Weights of a small transformer language model: 4023 steps.
Each number is 128 + 32 x the weight over its row's rms, rounded and kept within 0 to 255. Layers, rows and columns count from 0. Numbers have three digits each. The size before them is the row's rms in percent of the matrix's.

# layer 6 MLP gate, 320x128, rms 0.121, rows 51-159, columns 0-127
105:137108164099096101150126120088123138168161130160152105149102096130116163202134185121071104170211168152166142137108143157155117164128132167119110117156092103122079130049150082142151123125151146140172080108160154136136125181123128053127152181119158104100078107077196138149168132142121076159132167044109151121117149124127152148181186121158115152141121141115101101156046108133119110095082
107:065132089093141111152170132072141135127107092116132117181081110181087095143148100107153198132172132135126111158126094125176087160042078158189123122150112134096110176125101096176112174158125128123105168115141119148100123144099171137181114135148126071165108132101096168125119130142136080136149090057117096145120177099160081079122144171141126205171106090123116150127121062072110094128081
106:067122083032124123105153139121135156138114151090146088159152173123124112153131181150197066189153171176094148122131111160203126104155163086159152081092125134120125119171151084174102135110099111177168148107172128180175130170093097133132133169139105168079175146092120167116065141124105101145151106131113110166127117093149148134077143114148122149091079093149134123108071117127092156063122
115:141146134121158165128138124118104142119089111047110097137072157154118120092123040137067157126148103113136144159115096182139137141206130147141178150071169061129140094137155120123091140182117168090115171104140054126135105132136145131107150112112057130109191129116090107168174175062107116142177137175134171151152134162155110147120130166106122108213164142146070140160100151111099115097117
063:111116105133137111114114071131131125155125166110131123129166108131173120124111136067129159144053168145109152133133124116114102141105133140128112155123115141101178193165169211132165119094072149176077142120169139075190199118163089132126120065085152097166162092159163093118111076125113128109045102163195129136134123139074115171144147099167154129104206155115131169156170150105098153178135
099:119141139165167132163162137139144126181173129124091169196117142164126124138161143084131165147119177143134150129191114200185125091131149158165162132143129102113137149161068204117089121146164085154157134078160159133110147117034146147100190158132159082143096200105147173123126158137172126134146131158122158161124123147117106180130139177089120094150075147124095112178128123164148071092066
089:104091111176156119089097169128067092101081085093130159103121135160183142176115091096146089174134106106172112227119105126156135138074101166118141121185157090134099088133148132123170120113127135158110160107142145124125177127181095154215139180128141102147100185150077167207115124154131124132099168131126155121139171095174204141078117114123121115098107129112134107104099105097082133180117
093:077145106128154121176108164155103065216168167125093117188105139153130162157082083098138117131120105145091093173188131136177109152109163163149152067142131087122159149076065122191153098121153098115060128138098117107208165095136099074084182115101119168127118166120166110103146175153111076124161104105107117128117079093120110115103134102129081120130112123103108131158134167105078098127156
107:124134113083169114127090156094105119129165148138049076134119129096112124100135115097096082095104090170161130101173085209132160120155107081127159110098096156081100137124095070114108087138162150137226171087156120117093155149126159154189147150157135118134102132119122162178096141174133134154193131156144191106178106079102115085119081100113115076137126179147112081086163103101146126087141
091:132080152110182182145085159142116101127138120084130109137046126170045110185141159136164140051110109211170117102100078118085147102156116170168087108097082143181120147118092124083147121131163127065167095137120176073128134159164082126131125052129130123093121111121069160099126138098178138134159110137131057118109133105080099114143131164146141156147125123126104095084129123141103116124084
088:088148151132141148130160180135173082168168100110112087131125088070150133145164089125083099102082108138153135146164117232146107084133079108131112120144150175108194145137137144122175120143171077172134128205080148102126141169184120167175085112151115052152106096102154115137095163101131118145085144115184162151136100151120127134088100142148151142156063163068156124133088110120097168092108
109:100162184121124169164159151163184154115113154111083147079144169153208112112104107127184078142126108175198164169085166161117092131118131139148129146122101101150135122120087087100122110166131109139139142137062097122096151101118189107185163100110114124159145141130134125125077150096145064116139176163100052216108138112125184143122138158098157151172141046089083115120118145120148112111106
109:109122122132161057147077159104135050137118089121141098163101154149167128126086156113129140125083145144143084170101143164112118115184134120144117133093154106158144069125145152171146132123144141082144163146134145122075117191106183137204106128141116114096087151202184159147178150106132166117160149129152112147109084101158102126125060094082109156191150137018126163137089149120148171161107
102:138098127185164111137150151121152120145105078121185120124124177163159090158140081099132154095103137130210065106135108205125135124126046120118120075083120146143077109111130139090182123110135115144163115103153125225134170183153168108115112124207135119131106105105142183125099091136154118138152060061147174082130122167123151101101113088116177127182134172139152134088113126112157120121141
091:131104121177112133154110156127090094112152139115169155116086165083170111114128158115085125092112119140191189151146031101124147125142110132199153170123107100149104128165130148131161108078127112087175128124140094129070182144110118089160159079170094136146077092122158133159103127089188147128137204142149164072119114144105147088084156079208110102142137082065108153095126180124145123141100
107:136094220130206135171100201123119122141151147145134103110075154145122153118100110108109178158157185208066108119168095112121114178201092100154099077071145126167139157119140152120159146148152132143117118146078101119104132162131110095133114157133106099139144104099106131111128145086150158136124122100105083184108134119100040096138156110084095090173069109080115151121156141106073094095123
103:155146107117149158187118144111161109106140065094121173124082154135149120106155098132083124149091131111141091130112083156108133120177125114144168109143078167131102144149092131170088051123133138113140185121172103161116116132082154146135139099050080187112114155144174105210126153142141135184193070129155152088100144144130184122142115156133135192184176152102175089071104106142181104157104
078:104041162130132136195081141113134168088166137087216135083095126150177141152143085153125177150142129089175126138111044101145102129119170153146123049152096161105086121154078159116135107124119157092132101127106109162060136108171143142119103139119082094136126072130117124140100151142121108086141145087120089143116098069175107095113164091147103145225102127099112142110154154130119079109131
069:107146123152161150096173128188079148102164128151183108132178126058116138116099138131075093110153100095116127129125163148140124109095118180170142098100085130094103128112136153144157113120158109161089084173065202166200081110087115153117181156075109124109140138121149107125063089086100047141054169161113111122143142097081184138110105076161147142103117144121164159096140163140085115150139
099:118088089114113118103162217155112148179101123089059096098029143200128161135152142086057119149107150187145144070146123141111150101208108183143131126113173095129121110105120123176172071121151171152106155124104104176067127097134154139104125139059159110113115142098095136087121135127148090127133072122128118159150150140157189118164080149161105144156126162137113132106111125096150106156133
103:098081133140129152161138177085103111158096154131105173171075131158174124145133128140126202129155140100129103139085140155214147107122139148152126102145118117090188167127114175130098139130203158099148093146134107146114128195102134101158158160204076134075109122089131123132101102117174172174191114135111103186140134134079161187120066107158173163142130127159129150099102126137153151042131
096:087131110078116123136082174175150152126108162119137095116095087140168179096138204076089121112142136170197165109186124101153132121109129119153121109109136131107093152145170124140075086094126126167170095129132152084116125200106174131150107100116090119111173111124140176069114159112180091106098141147135120117148188138089103180137160130127095155114176152141061035148101155102103160075081
107:135096132146119061115120122141175171157128172149092104149133106156121086147129140133134099087170131127152120124157105134135056156108141096092110179101056091082120073143115075140118125068101185080096098160130178169171088132097108088080088169154089126093123147060150125176116094133089035171167149102093152097152106111135136130126151135132086118117145172100107114098074155111067084115115
097:119105151121144086121170177189124121113128168101135074166122146161127171154134118154185089088156149089133119161110083158164105108109157104095100167123096168135101126117152082114169117148110171135094135083061145137147127183093119115159113134090164108100138156170112127100176166119119146092105127129103061191089083114169125175168130094083090098152135101024164178079173106128107073138142
095:122167148061119091175147156113136120097128083111152158104189115140184091070153079112119164140182119150097127156117070166119126112116130122160162086148113113187111070143173158160141128157153159136126131142133174073090103065119166103124065136150083151106107149132102130147129126135139156144092119166140095102175108057091145147116071162093157203148080093138192065150118139156134138088172
101:111110122177133155129133167171180110145145080185150157064118076137159114182162127137120111123132127134129104125149145130160112121131116142144128092112071116154085169149097109063106145195214146078128084098115118142149114098126174179109162164114114072082096160096233108105118184104133125080156103106128136106099146094123158116103092062153096103177095123142139140085099109077102076141136
095:114156183134126114109069146176068112130171139116144105143082096135138110103173143113139212153093161152106177201091102153172149145112048151136133130122131152137115103141112149105152132221124166061163089155160103159125147137178099116119177118116067116115080134124134143121133102089160090146130173086061101160117128153146078103127176114145101108176121163134143161100181110097111079133088
107:094107133087066054194114132116132127141048134104169091125100131145099159110104114157134157152110174130139101137146146125078085122162103156156137049114157144132130115102095121145140057134187113103089131112092148136114143129111107123095189088115133072166152123082074183161077131078100129117094131151102164135134116119106179088131140197056196137182146117157141153129111100104110072105132
115:111088196088111147155141181163138112184091132105038101186107107201131125134118156100062092147128085167082165102141116119119105111112131121108134120141149119101150152139109115101101079110096134076120122109115121150119115101110132114130083092129098127111150090084206192097194110153160156195211087155122157157155139114130165136113065143143146131140154142095138083173104110106065111154141
108:054089117172146121074109131134158133173095105115097125118067171151107147087147176100123154165163091152155131137126103095135144132088059103107116126100124204158096168103172124159110096137077176110127157141134149136162086127150163102140149150061048100114148200142156167079120125140060088154137080103155110164149150149106183099117089112155111141159179104127153094183129109138158147086099
100:133129122136064173156152116176082165104129083104110116163176114144049139163158120141098112124108121110109054080160088095114097180130125079147174072060119093134091089131101080125161151081151149095079171082182142117159160097128182125161128131095066088161102103111120104133098133113116182183130073120125133090090165168114163152124122133119125146176095160143200127124157137141118132096136
104:081092125106163118130130153076174173133089147152208135113128125157126139144080139115110130151153094150156114109161048163127144069175143128126098045104179140113122120104119152128124168077131144106125147151132133209111116126139076168132170181078119117125123177090159184129142154125111124186152146078106110142189153168112142121120063221130111111154151154131125102134094077158169134140076
101:107121138163112113189144195182088136139159139115104105110088179183167117161178133182112116134163159166162139117088165123118152163159127101098168075138131117119082150139141057134091159099114126171142118122193141174059133113113119134134166133169135156139073155117167151140051072128122139147182105135057140177164092180132169157140163176090084110159129131079089131106116123094136156111146
097:126102135113121066117180174141154122197146103141113134125130119095139202150118144088137129134196117129130122097148160087160059090077149124154086096150181152099063166094116087135118127139109168107164141127136125116077130135127122111148155124138175129106064159087170142105172107092228049129144133088135064127161131088070154135083131085109092124152113195143110128119092110143117115150168
107:133126168138145144148096114123182090107128052173155138114137166120075186161157145170101142122107135131191174133111139158088083096168133141193105110114156093148137154164098141142135114176134154149120171093154127159125109111064128090061185142109109146172107138189155149132062127114139136108165094067119170093158148075126146165142112198101136095140142102142136151071135053109192154100116
105:076185161150080108117142223155182137171144132115078111074104135119098187152115106152106091160145095131156169191151077127103104175161134174163136134118089143158085094114147116123152133096177121150116136132107167126064100138173130169111112115176174121120143120129154161118177156123149104106110140145090152110191083129157134105161179167127096162161080159087129143172140183155095139063084
084:135126132095105133142120116133022155149137124133103131135097146141177126143152128146114105084136140130185117145095166128145177071099098164135162096055113178204107083103102098138147104120103113106096202131132141117133184192118136105160116165160166135144169092169073172132097192106197110077124178102114148087148132121120144120162119084177142058160130109115146083101179153108116158123149
100:111082113129122130213166100134134146102088116083146109162120091120099057125115119122093132110151116223054163148125129176150114068091130139120166135105089096148126155121132167125126186158181166102135144149136143092135132171147178148198110223151090121140113122124115191113109154152100081135078172151116148160079162128107100184119169081087119150176135136140151144123109176137118101110136
112:075170152111134106146119129159124102144114188134120113137073173146146140077175154152106115115150093142138121123167147162170128112195118125137138113176084113104127107101133093122160060128103129056117168161137111118129137133094118155055147146088091121127129141108193178174110191023107169100162139092092149141142100089148101174074164120127131129150146154051140156199086118085154120118142
102:098041097079128124123098147125142167117130127148098129133129170152097110146164101119059106120119153109199139098150148183111134180134099109080103123080156125113144067138111053144151038175137125122163130081082112162116148125080111112101085133164093152171093119086185122170109121101142086074120163092067141103090179130101174076154091149129134104126103168154171149164132137107136137087139
100:067143171182128097100129155185150145135089108248128081122115129164130168138166179112106091145186125170225150078163124144116144108111155182127105144135120145169125119120113054142123095138137163147179119135158136135082104119157166119114110163129121162130169098126132127147158125185170122138178168142102127133154079120150120099114133155144146149155060120152128072113100057088170149129105
106:099083130059127142113137149169124085100133134156097142101102179123120155150143123127070115122160134093138115100097130157145137151084163128120089112096109173113123125056092083117130119114147163081121110098055114114160142116167130094175157155094124123054080128144101148107135184090158176148115097077098099145180081075145141144214079115152140128217123149101133107110104156125051085087108
113:149157093158130141138133138105171135076091126096107250166139125128112040148149089150125127149197117109149125156154127126153113102152071111145159095096079126154154115180093142125106074097152114079098124129155162096104126173122169120113122179101103175160115159108168141081101117133145146178143087047084117137112130163120156148109108099155124182166127181101200156117169161109130147092122
095:191094138091077127108122176070152135149142131118106163154075155143118133191096069139076088097186080128136109141087150175177159135131109150099123144118152180156118082177093159146083095128108163143118130146105118147095070177119162126170126130132143080065182115102089154158142196106136116087094207094131117087119103085092173148108086146134163168153120135104154116112144157180137169137127
096:118104110134091078110115135080127140149100131113185124142121144158098116114138074112132147080152121130125130181206087158165135129113099094159150102071158145077133088101115181094099128150090115147155217139094122175152127144155113114156122173155141092159116126106138117126072187117100146192120117050125122140137080087112141033111105137088142059174173088122095130127150098177140117187115
110:130161144035134121070094150118199122090104120141126085090105153155123124152142121121086080136180145135131171081127129141087118161137078154164096073113145119093123139160129071147077129161159106050137171107093077135145101137108141119087091150120126093100132170086149142110145138056159137129148161145070129072120137155130175226118123116102073106150151105118084171105155171146094114094113
092:068093153092087078121144188170144121122083141141080133138112071156110190173151157092044155088082118092125114167141082143131155137075080119153109089128139149131129185112078120081120136079155117128162150130118121112078121149152109098159093117185112128131195179079164106117143118155122110180132094092114111115109115142138123120165106114175145172138106129145165089081060152135171077138067
090:068134168163133130112113121118097151133042097137114167121105147146150131106121129147060118116147079154128161179143133131120132114097110121120132122103134081133117158143150154114085056121122129097178167144140181160090143047092127100142134132102129143159117095065158181110103187115128063148144085146116119166179137059076188107158067155093099081175124114141174112138103118055116127062124
101:128130143123125114082110181093118095109127095141133110135028159196137131113154103139157062155122127173180181109177077111126139201042164117123142077090077211155122131108135125149134184113146135082128137136118108140139141132142134125119128195123105122183101139166118107165172110126135125159146139131070150145113150169056141074116120137141072133136128067143096137070107069128142120110137
098:157133088124092144129114126124096144140119110125094089155135167111168137055118089055095128168183183140108064176136139170132092179086126122128077126106135117188135158165083166136106159130092113169109104144098138211168094095116134161190127156118143127112156142117138116080104120121122043113158150116093124161143128080135165110114079120126178169164104161090135062063155117163094087100119
089:157120129124110095115119167091162113114084135140137075153190104119147148106134115162098068168099141072216131074104181199116045219169102176150087148152157113151171092177140163123092183159133116141170169133117116149117136105080130137144153147114133109158178140096146157096157077073107123151160146131098096108166128135099122153167122136179148069146160145146115122150119107102085096138129
092:121172112106166064082112145084150141149074085153086118098131102197094118088169118152160106116092137132175131162194115118071097184136111138168132105117138072112135120132140077084091137164096114100143183100169156095162116181100146092092140099110092124145198107141090175146091139103126129104113156090070120161153140120081167175147098179112190086105123121165118158122132124096183148103168
106:102192123081094167123131152136147101100133111104130115160204121170051071047124075090092075148165096101153118108130078167149119165080116130184147127114150055156071076112145150102089101088100159075157162094108044158120080130094143129127083147124138135123098142132164147098137170163131163116110117159108119132144126078138161071142119106107147136144090104142136149152149114088161105103096
096:142125117121158091114132141202177106134154141126123144170150081154140145160145110149098160119125133145140159138107136110108152193108136131099114094172123156131073086117127131134106144129094116094091130098112074121179075172089092145153112094196110119153155206106116089123178205060176154117152176108105192105122102126103102161173093163167141151096127131113124197086149126105145040104068
098:125169142094154190140161135090166192108103107086113147135032101185105133080158113084095132130151141112137053151125142123138101145097067160118144138117073083137100150161121101115086212140146081116137131171105059158143118144084106115172153154102094081136141127144096178187126126044134109112137152160118128126110162198117143189113113069109135118165107129121119098154126092108129119127122
100:054143136114104100081135107097165136112118126118058159141106114146118129158108129143140105057186118157115124161087172168124106205153134120091109152133153145177066116111070071098122157084140085093129193119071128128149123124181162094171132128114122113160125141101130137204143140103096113121133148116154110158106161155133113145160153144078120160166171069034079197095133108125097111108113
094:149139151134128091086175148091149150174167127122154167170103105163177201113159149106110131153157127107112098143168118180139115105144118105137138080162144114145078130138144086083068133082117142096154179099199111166172089165075127085179155104160078115109099158163161098152173147110096088151129053147138167091114118119179128155083109100131163142135138108091155183146156143151067126150056
098:126153103122187098048204142163086110194075130091067130162118114123171103146149154178164103144092139146118146174195101153138095144136122083114112100110166140145138135083100140101154107120109125147136151079114170102118075177132059110132155133109117098098100149127140160160114128153078087111127155108116152130154074129134155069207203099096107069113117158123146069118102103165123148094133
100:101132116121059055119110134165159132041128091110095159085087122105070125118160100124090158097119080140125161127132114085160136093146135133143129078107170155190128159084140142117158153137136152083140141125154112133164144105140136146084140159110086069164133134062124151184102210095134083135133127184093128170127149187133131166132103158095090200166106172126139183127109140159076083149107
087:116099190125177150125119106139117145165151147099111086134077109070155133196136105122155166070107115147139104101157080152111074140142109175108095144142063096124102176177090152114122108155210113141152131112150117175121121104109096119151150169169131116132119157107164097166087190162130141202187153086172150144113146133083165198172107099140121166139043153141141087147090126113157116159121
111:097106104103148109118115105138097164090138121112098110187113152147127142130162156086092144165069134134171140138162112106190135106149144119176119066078144143094151091190079086160106172132137155123124127156048168115144083135087157125163129153170131117059159117103051214132098170128111142164139141104120185103140094152139125162094086152145156110158108143143141076094131184151061078096102
098:147112094060147096132138120119104105180171154105169128141120095170135099082126072130111155113183082144118121202099146125164096168066159149108131099075117124164094047081175134144077125130157157079111117092115152182170098126113080091113129194109119140122091158123111124162129116152130132074160130109115189115100124064126121123210133073134138156133146106103108154101086079111074091134138
108:101105141133094136148080151151122210127112096096124074087167112162075155083167137069129139125191118169131109098113125160146090115175122080134166105103095082155112037101081149150143170200118136116145167070080115195148126149098162149139086185175110166112128168125152094125106134101125179123146132130125132147107160171109121145143149120096184121125114184137189125136088077121125091115095
102:155135101144097085135129202147112116139161106104102131120116148125088111117091096077154071116184092142101147123197078080106090068118135113058104132125141148208110152070136058158124105092110116099199157155141097132108126111129108119149116133107072178102163141130159111108167174081121129178124117072143129171144155147078096155085120107160082061103108125117138142142095182142123068123114
109:101119097187113114160232154130114156141093115095123101104125107149169084129162055137130130146179134144145055157206088172078117169135169165091168124090113147117123078180161162107116108117107171097153139076083134109191090152114095123129174133116093141101093206127118148138165161146137101150127094087092127109155098146179108118143138107086103118083148105150106154084138095081105130108128
101:118070108134112110124107166142130147138093118144078134148082178133156170170110142033163117129152158161148119148131161096119131150096104176115110113086142145092102151111056154088153032182184107147156065145154133150129145085159126108197158157168134108102123136088084102133150148145186074173179137131108133147151138138110115144140133160126153137167064155100103048115120092113140170139085
095:149172090133094059110162102108201132165111139093119078116139107148146161123148119098134108170113139141124131166120091132149122098128150173177119071111131104160029081165130169086130156118135141078171167136080109150137137136082109113148117170089085127103157111133142164079202096106094146104144202161181126187157088074131100114096141149111112097108065126135104125117136114167048133123104
093:135099123147094184160176122133130146107168114135065117113161145121135123131137056126131099183108135136159160193187066154102149182100175154145147123143143169098169159129107113152081091200144127128073085131133142112095087172125170107082111213149093170138135206139140106110129161092190095100095135164150171141129132132147158152132180125110135182162136124178129119147159159128125162080082
093:131152122056125105105157140134158140116124102088133129130113133119166125140080080113078094156151070164140176134107087129180056077168138095120174131089117081135143187112121151156065108076165125091091121147154061114097149129126187132115117139185071120128119143093120124137095154153124138201151137146148171153153216142080188112135132136123179072181104139132114145146163085150108098089137
107:120161100128064091128085166161148167122129135108096152134104154107075114091126144169087085174116124136147097191108151087140080082146126192139138094070108169163122128131098149132196106172089155144121149120117166071118135125071141123192103138144114128138181152089123219164078186147170155163181125122120114139127165134160107130153140160146128070112092110102139112111193188183132118103145
093:125141100152113141119163123144166098181069136113127021134122148167086130111159087099122102136162157086139147110138155158171131175073076166163145134151169110112083129135135131152088127145141146078129117121069099136109103132064099131149072164123062050141097106098113122097150168148125197154194144167119143126109114152156130135137136171115143135224153095115085130095089158127187114126160
107:086086172115128133171127111091175119107137124158156095118182167158122151137149142089069134110112160144141132131169083124183134186113084108183156085143174088121171065132140191137106132141137125103129183101124130144085220153077123112140097135130108110081080114110180104109099161172125178170118100101110086100174158144082190169100132126179183126154129150114176130169112118164116072117113
100:118126096126166148050060138161123115115094137124133120076133165167139152135163126078096057114104096157110110117120083150155144095176138168133174131147169121130161166094081148116119147131166110097124121108131125100151135153154101059160145146105142122109164094081171114128048161181101057171178137108134080159171140161100140114128057163178105103174180110119094135099091140154098193112093
089:071138150125149132090088099119130099123119042130101124136085131127138119061149094098174118130116088072143119161113052146154169098057089160170146110134156096126153156147090161113106110150138130133058121179134089166119187131132185108130139152105090147139105126166137158160062086131190169115112121144122137097109133117112118102078095099108124144173150107171156120130171219086185121134074
102:149128122127104136109091113152135155146140055147120104135116157144102128158151130023136121113174120137147098144172141181140121151125059138144177131131066100092117137170109089062108028093099124124117109129123152177080163121164082149122156152133122082142101182039146153111188092099157061156141088124109136114065164114132133091088096141101100068135137116095126131110097121089135127149141
099:103120131119137134115072152102177152137115092131126148151140168184139116133198117086121115112120172110167161180148122101128109130121102124169202150130138129172138147106117143083090149167140089046144116124139116119142119153131147112178174153180108171123162136088207174138145138181109155175131169131158138117056162128179122150170127147044119191106125143139172087152065131058114094132084
101:171098135145150132138113138125120140172108156113098116210138140117141157158211126108160075135096153176103057123143114084097085119096099134178089106193057129116131104098113100077112113082112175173146076113126108138131153143052151130176136126129137111127164186104095126122173151094132124139139137110157219182128162133117133135089123148098107104101027172127148118125111086105124119163139
093:122101116102091145118117114152174075162128113122117122095129115188101110147150135099153071053133052118172128165138148136145150114195120153102112160105104152137072126108150103043106140056080172102148125121026143158110103122070173140132155135101136129138125190082136083070193124100146138111116176129076160137118173144113127129073070118137118103144114119078125155097132109097104148113131
100:158178183096110158134134138130151112152149148082091110152075064158129125148138125115168162089148058153124150100228089200139083093155102115116152136095149093147126152144119171110116079157187137143104108064161122121121062146133113144135134189152125126081109166114099111158112157184123121153118167115177132123143169102045155160163137129144107125130091087134161122102086174086080092157111
086:136112169110146120203129126102026124121114101116153150148101133110088091117152085131100160124122142184109109162105081160117081120140131152129203102141122096107174055066079153132138107142152140067129165133111099166161138156161175159097177142068125126108119160138129148141097132139105158128115122085107143119159128116064187193146116100120123116180101098048097137111153103148048086126136
096:162165128148106092183109192127120140189194116074142129122135098153111138147149070135168163191120119124142177145153135130167128098134131146121099128194184155196096096114158143130107152072159146087106154162104146139108115113152139115113129135157126120116146132120120073138119208169129182183171116154134208109164221147078146085076101100080137147131116159156105084112149093120111141102104
093:143050094187145145089113136182159183129086055102099144129125143177153122124158128052102122130163100154141115130160069133120067172139112175152074105153133092149142093194141155142129122114164096155102089102138097127095143101089160056138106214206129161115115163105122140144101150154129094131126103114116165125105105148185152141106129109143117085094123121119080120157108076155107069153146
099:198198168157062123107154119128173116149169113107107088173128126149103149197140087134158115100133059124118079136153101094155127144137120119119171126183139125179094080064118127101132111124102114114132147106137086140101087120118108160104151163105132166104124134150127134110160101047062089155127132034125191100160087170143099089119142108116118135101103087090126112053086121074109099127142
099:129167183066136078147169129114130164197119094070141084060107172174110122116137099092082097083088135139169117086120152096101160108080111114101151112159100189099138131090084124106159067131113167150156152074096125133090142141106075187155170187141130069125136129144133089158135142110116177145148094151127131134091123141109208165101169155085097139121120069124125091077101123153135136107111
103:154124097097094104078132126108105098136131131114168110161109115104133142091159117099131175062179122178114063137150093167132127113154157147158156178022124186111149102167156128103144094118098151113124190073087095179121114140086129107150090097089137114161114105095192120170100173112091156156130103100158176120100135113140161135088059204150135106098155157150172151127155150123078105161096
099:133069167148068092184105132104128126059133108099138145125134137144132156066126105142091148166160152145111117104081061128115132110066121132150091121135170106148105093135118155149137114107189159121192187104075106153081125138113105160142072117085165072158148149096158159148179094088207114101128116176056153166110117099124159204060109127140151134158140123138138133122110113154091130132183
095:115145160096060106128087119144155216093153168084138086114113120127127163160146134098196117154137102112100135170112148146151086120084051088072168172130148149140091125090153118089068121119090154110158160143128119141158160159125171132118094219158167165151128130113148126103075123099146105151164173176118172157176138123115155170088133129131140107127130095083152150055142149088111155158061
108:117125170144111131141127188131169149153112107097130212174125097122098091086159204083150177098131197167134082147141109153120072114151133110147141109093160132106160122145115085125136175100158097063077215130108165084077111110155124125139110164160104125126144172090086193112108134172184145156162116096099142199126138131085136123105106111112153103081124162111110107168133070160122111171132
094:153117126139125110086111164176163134164130119110116146131159108158099137148120112044139168151145147213114125130154125128136180158185129159040129127092088068142104136114094132121104111162132155149105118089130067156156112119135150088105149151162138132029118183143173125045121149140087096143126088154155160136075108141127181083147168154129126107163188120135172144145163103146087116143053
092:082130137139117116085160155128105157104122120093132127154079057166138143097161152146097101177090167169206128172113184172158101146107150108156136100129132140137125137136177137200124173179121146119186139110195133147091115132088090102178194172074133138154119136176146122135097124088128087109123089125044132181153116122154174111048142062137102121086110100146133154116101108128129123173134
101:142136187129091085093095085129082095094103102099185166064114082155162123091233072142109097185100140141149154118129081121101120128199079076125107131103100084136146118154150178150106091147144173107129174142137082149102123147148118092105118159150060192157137125134140165138092131107085161104148130161091193114186167137147139109090138172128156120170117114116157100144126139110098092140138
095:171140121114034150107110156077123129140124138163090162215146091203112165116130123188140158098086121142095142131158103132103126131073126099147096127144110130181106099103133180154114121151114107137105098101141127133115118249062156113139138164176102147111120117122102133144132145096095167160143138134143146124206109157079111158141098165165169161158096128094128091084216146124115125112096
104:155118120119088066157139187141165116171144118120089090150093114106153122179161142151046153150139147171105112104124140114136112160156104154112083133133145147118128138129112171171184117054129104188116127067153144120049112196076115097127071068109116138138117193101100190131134130152150114119179159140090126138183117125161177134153159186141143114122082100051140092150139110122156180139130
091:141128145054136097146108084119131140103180125114169093064133107122112183090108065152152179104185145141139112208155102147144076159175148123175199145171142147143122105123123093123156107089082130114163158162145101133097163124136115116166168106083075120082108147135181129094146102070141145076128132122133204136070082144137123143127127103078177113126155145107135098062141127099111093129194
086:174106209140089093111142178135214111073182104156124099175128162084081145118119109087120161131129113173128123150139100161140123127172129126079107090123067117188125150157061159145120168104158083181113128122132112105126081086159160087164175133149139185079129134101122113134113150151147130161101121153136109067122171106068169157159133051074147171154111132130157126096111167119164113110141
111:133150126090078162161116154079117136114106110109124140230135118155153115145098154114178131077174138178127070153160113141118085135177114118100184138122135080188121074123096095151149118131141103129136219204089061103157089132119153134107115143086124142105127174169093140123139104124088112121107123124107091129110112081045104137146113121126192132130134187101113119157162086121084117055112
104:157124123120107116131160153115201128121098126125093109097185130154115142106121154131134162146191105123109100200115150120163058138100064186129112107141114124125142086173182157203125105174154093129148108125144155152160159195119089146084116193116091072153101113091195140150141136099119131124114158102121159168108102166116144100084143127160180137158049175084183103156161145131119106089080
099:052128136079117132105148160134138130174095089152157143106065193130116128158160102091089101072137126105171124141110094150156113135148166194125051093144116143203087147086111091087111112075163095120093103125124133100119123167141135144177161156157110124117080170093108167151166124146149160139180105110146068132160122136125121066166160130130135103123152127124136055109131059118104153040110
110:139107143120137139133100156167135082140103150110106097113057137166126128192116122106133117127149153138129112217148182127131092137095125089108132170133125176085131142101124106155045114169106135057124140119143096189103076112108170138149126111101123077115083141135102149137197102184085070095209094159124086122132178121162155075118150084143114092197135155097168136131157120142127196109153
109:137197180138073067085192160195116178124112154138134098152137140172125159143150144071164099119173079143178130138130163143115148137130102137036159165125072142102108134134087125130093097129137064200178145104108173122087127147171141124129151152079161116123117203117135159138155170157158090169185150119151094113143159121146177083094136141135117128139143124095159080120094159158141145089132
099:065062103137088134176128154143096160117141089081160112158135161188097115141184114119103171108119209132125133165100092096116122133116099087097067093152089148141154097146120133156152177109132125141197080129088168051088079146141111147082150173113129138179132125111133155163146130115132109176120127150093118112163104090068089138141103139146190103121112124063128070165076107162089166117127
103:084115144139116140102156144101147173170083098155080095146110146146109127062142184136141094038172083169147101207169103156148156088102102053132113148144164086182125149149118123163072147164180107117125150141155097143143104156079142106119155168156101170072095172132108111136092149140122097143135153143143132083179141126084185148148160141157139108112140152182176176164146100152104089108096
094:146143128174154100192205111082082132080161119153128108130083157132109111138179148086158077053144034136152090104184133126156067115138123118084155194120125192134125092088123117113078132097147151117161116086125173134163159169085087090096157163104127131046131137101130101140091146124127085140155158094151119126174124102074130123137144144111140084149151175155124128155106169097116138093107
092:150149149114014121139122094121174169125153112134115123173144211170099175119123107129141115159172102108128082158131077162161080117098079093138076098114203102158108157152125122156105122127111093117085167148095071151152128117147149140149145164134129079108123083077125179121074153098091129158153122153162181098146141133100198078124147148086146111141094142093151100182121185129087091130105
099:100177168083119096157110122106139093143138112154092135129111101127107198149191115080132137166125163137084125132130116112071112097118149125149122148143163128090109087120075176113113157166159131134128155065114123097084093156107170115118124102113079161144129228156168135154143137059146155118139133136124127145125165108053139171110083138159191173127143092103113161162174065182087049135174
108:129135189181117120117119203134132160151152081096055139080059171118189154171126162106144092133191118187174105060140076137156165126161094140092096196133146146116120150121095124121146139134187147133130149141121143172114148113121103116186224119105110137106082177116149174137150126149136059162150141108127141168148151125177163186118125158107105128168116142103077116109112148137129105137116
106:152137137126063163123109207123093148138126111123076090206141148141099195145120140150105088087139103106102043116123127176136092112128139125125090136053102134119117111087113128090101143195131140184136125108169131112133184120070116123082118153109096163132151162111167119119058125110161087161141140126116098181104071100111153149089102149173187188125077145148127125097072095107148169152103
105:124076133166120134165090118156125179139125169115110165131129125140138075193158168070141119072170098095163102124090162180160146121137088142124163124065097124108172118115095121121133056159147164103143110120100162133068121079144153077144154150150127137086172148171128179156148199142195110157120147184147128167122150070131163113064148194141082123150052100115125141114085099134138133141149
101:165124133047137110151147167083123176075079133097154173167136146178157104120150142143153111142105080170086101094126161164145080104106171117115111120116108100129108085099138122120121064106125148085135115107135143141073177190115141121126119158078116105205186118115132109174082084117103132143170159171087153185120218136112134174144132132103127130127066204126110080089167123120156136144158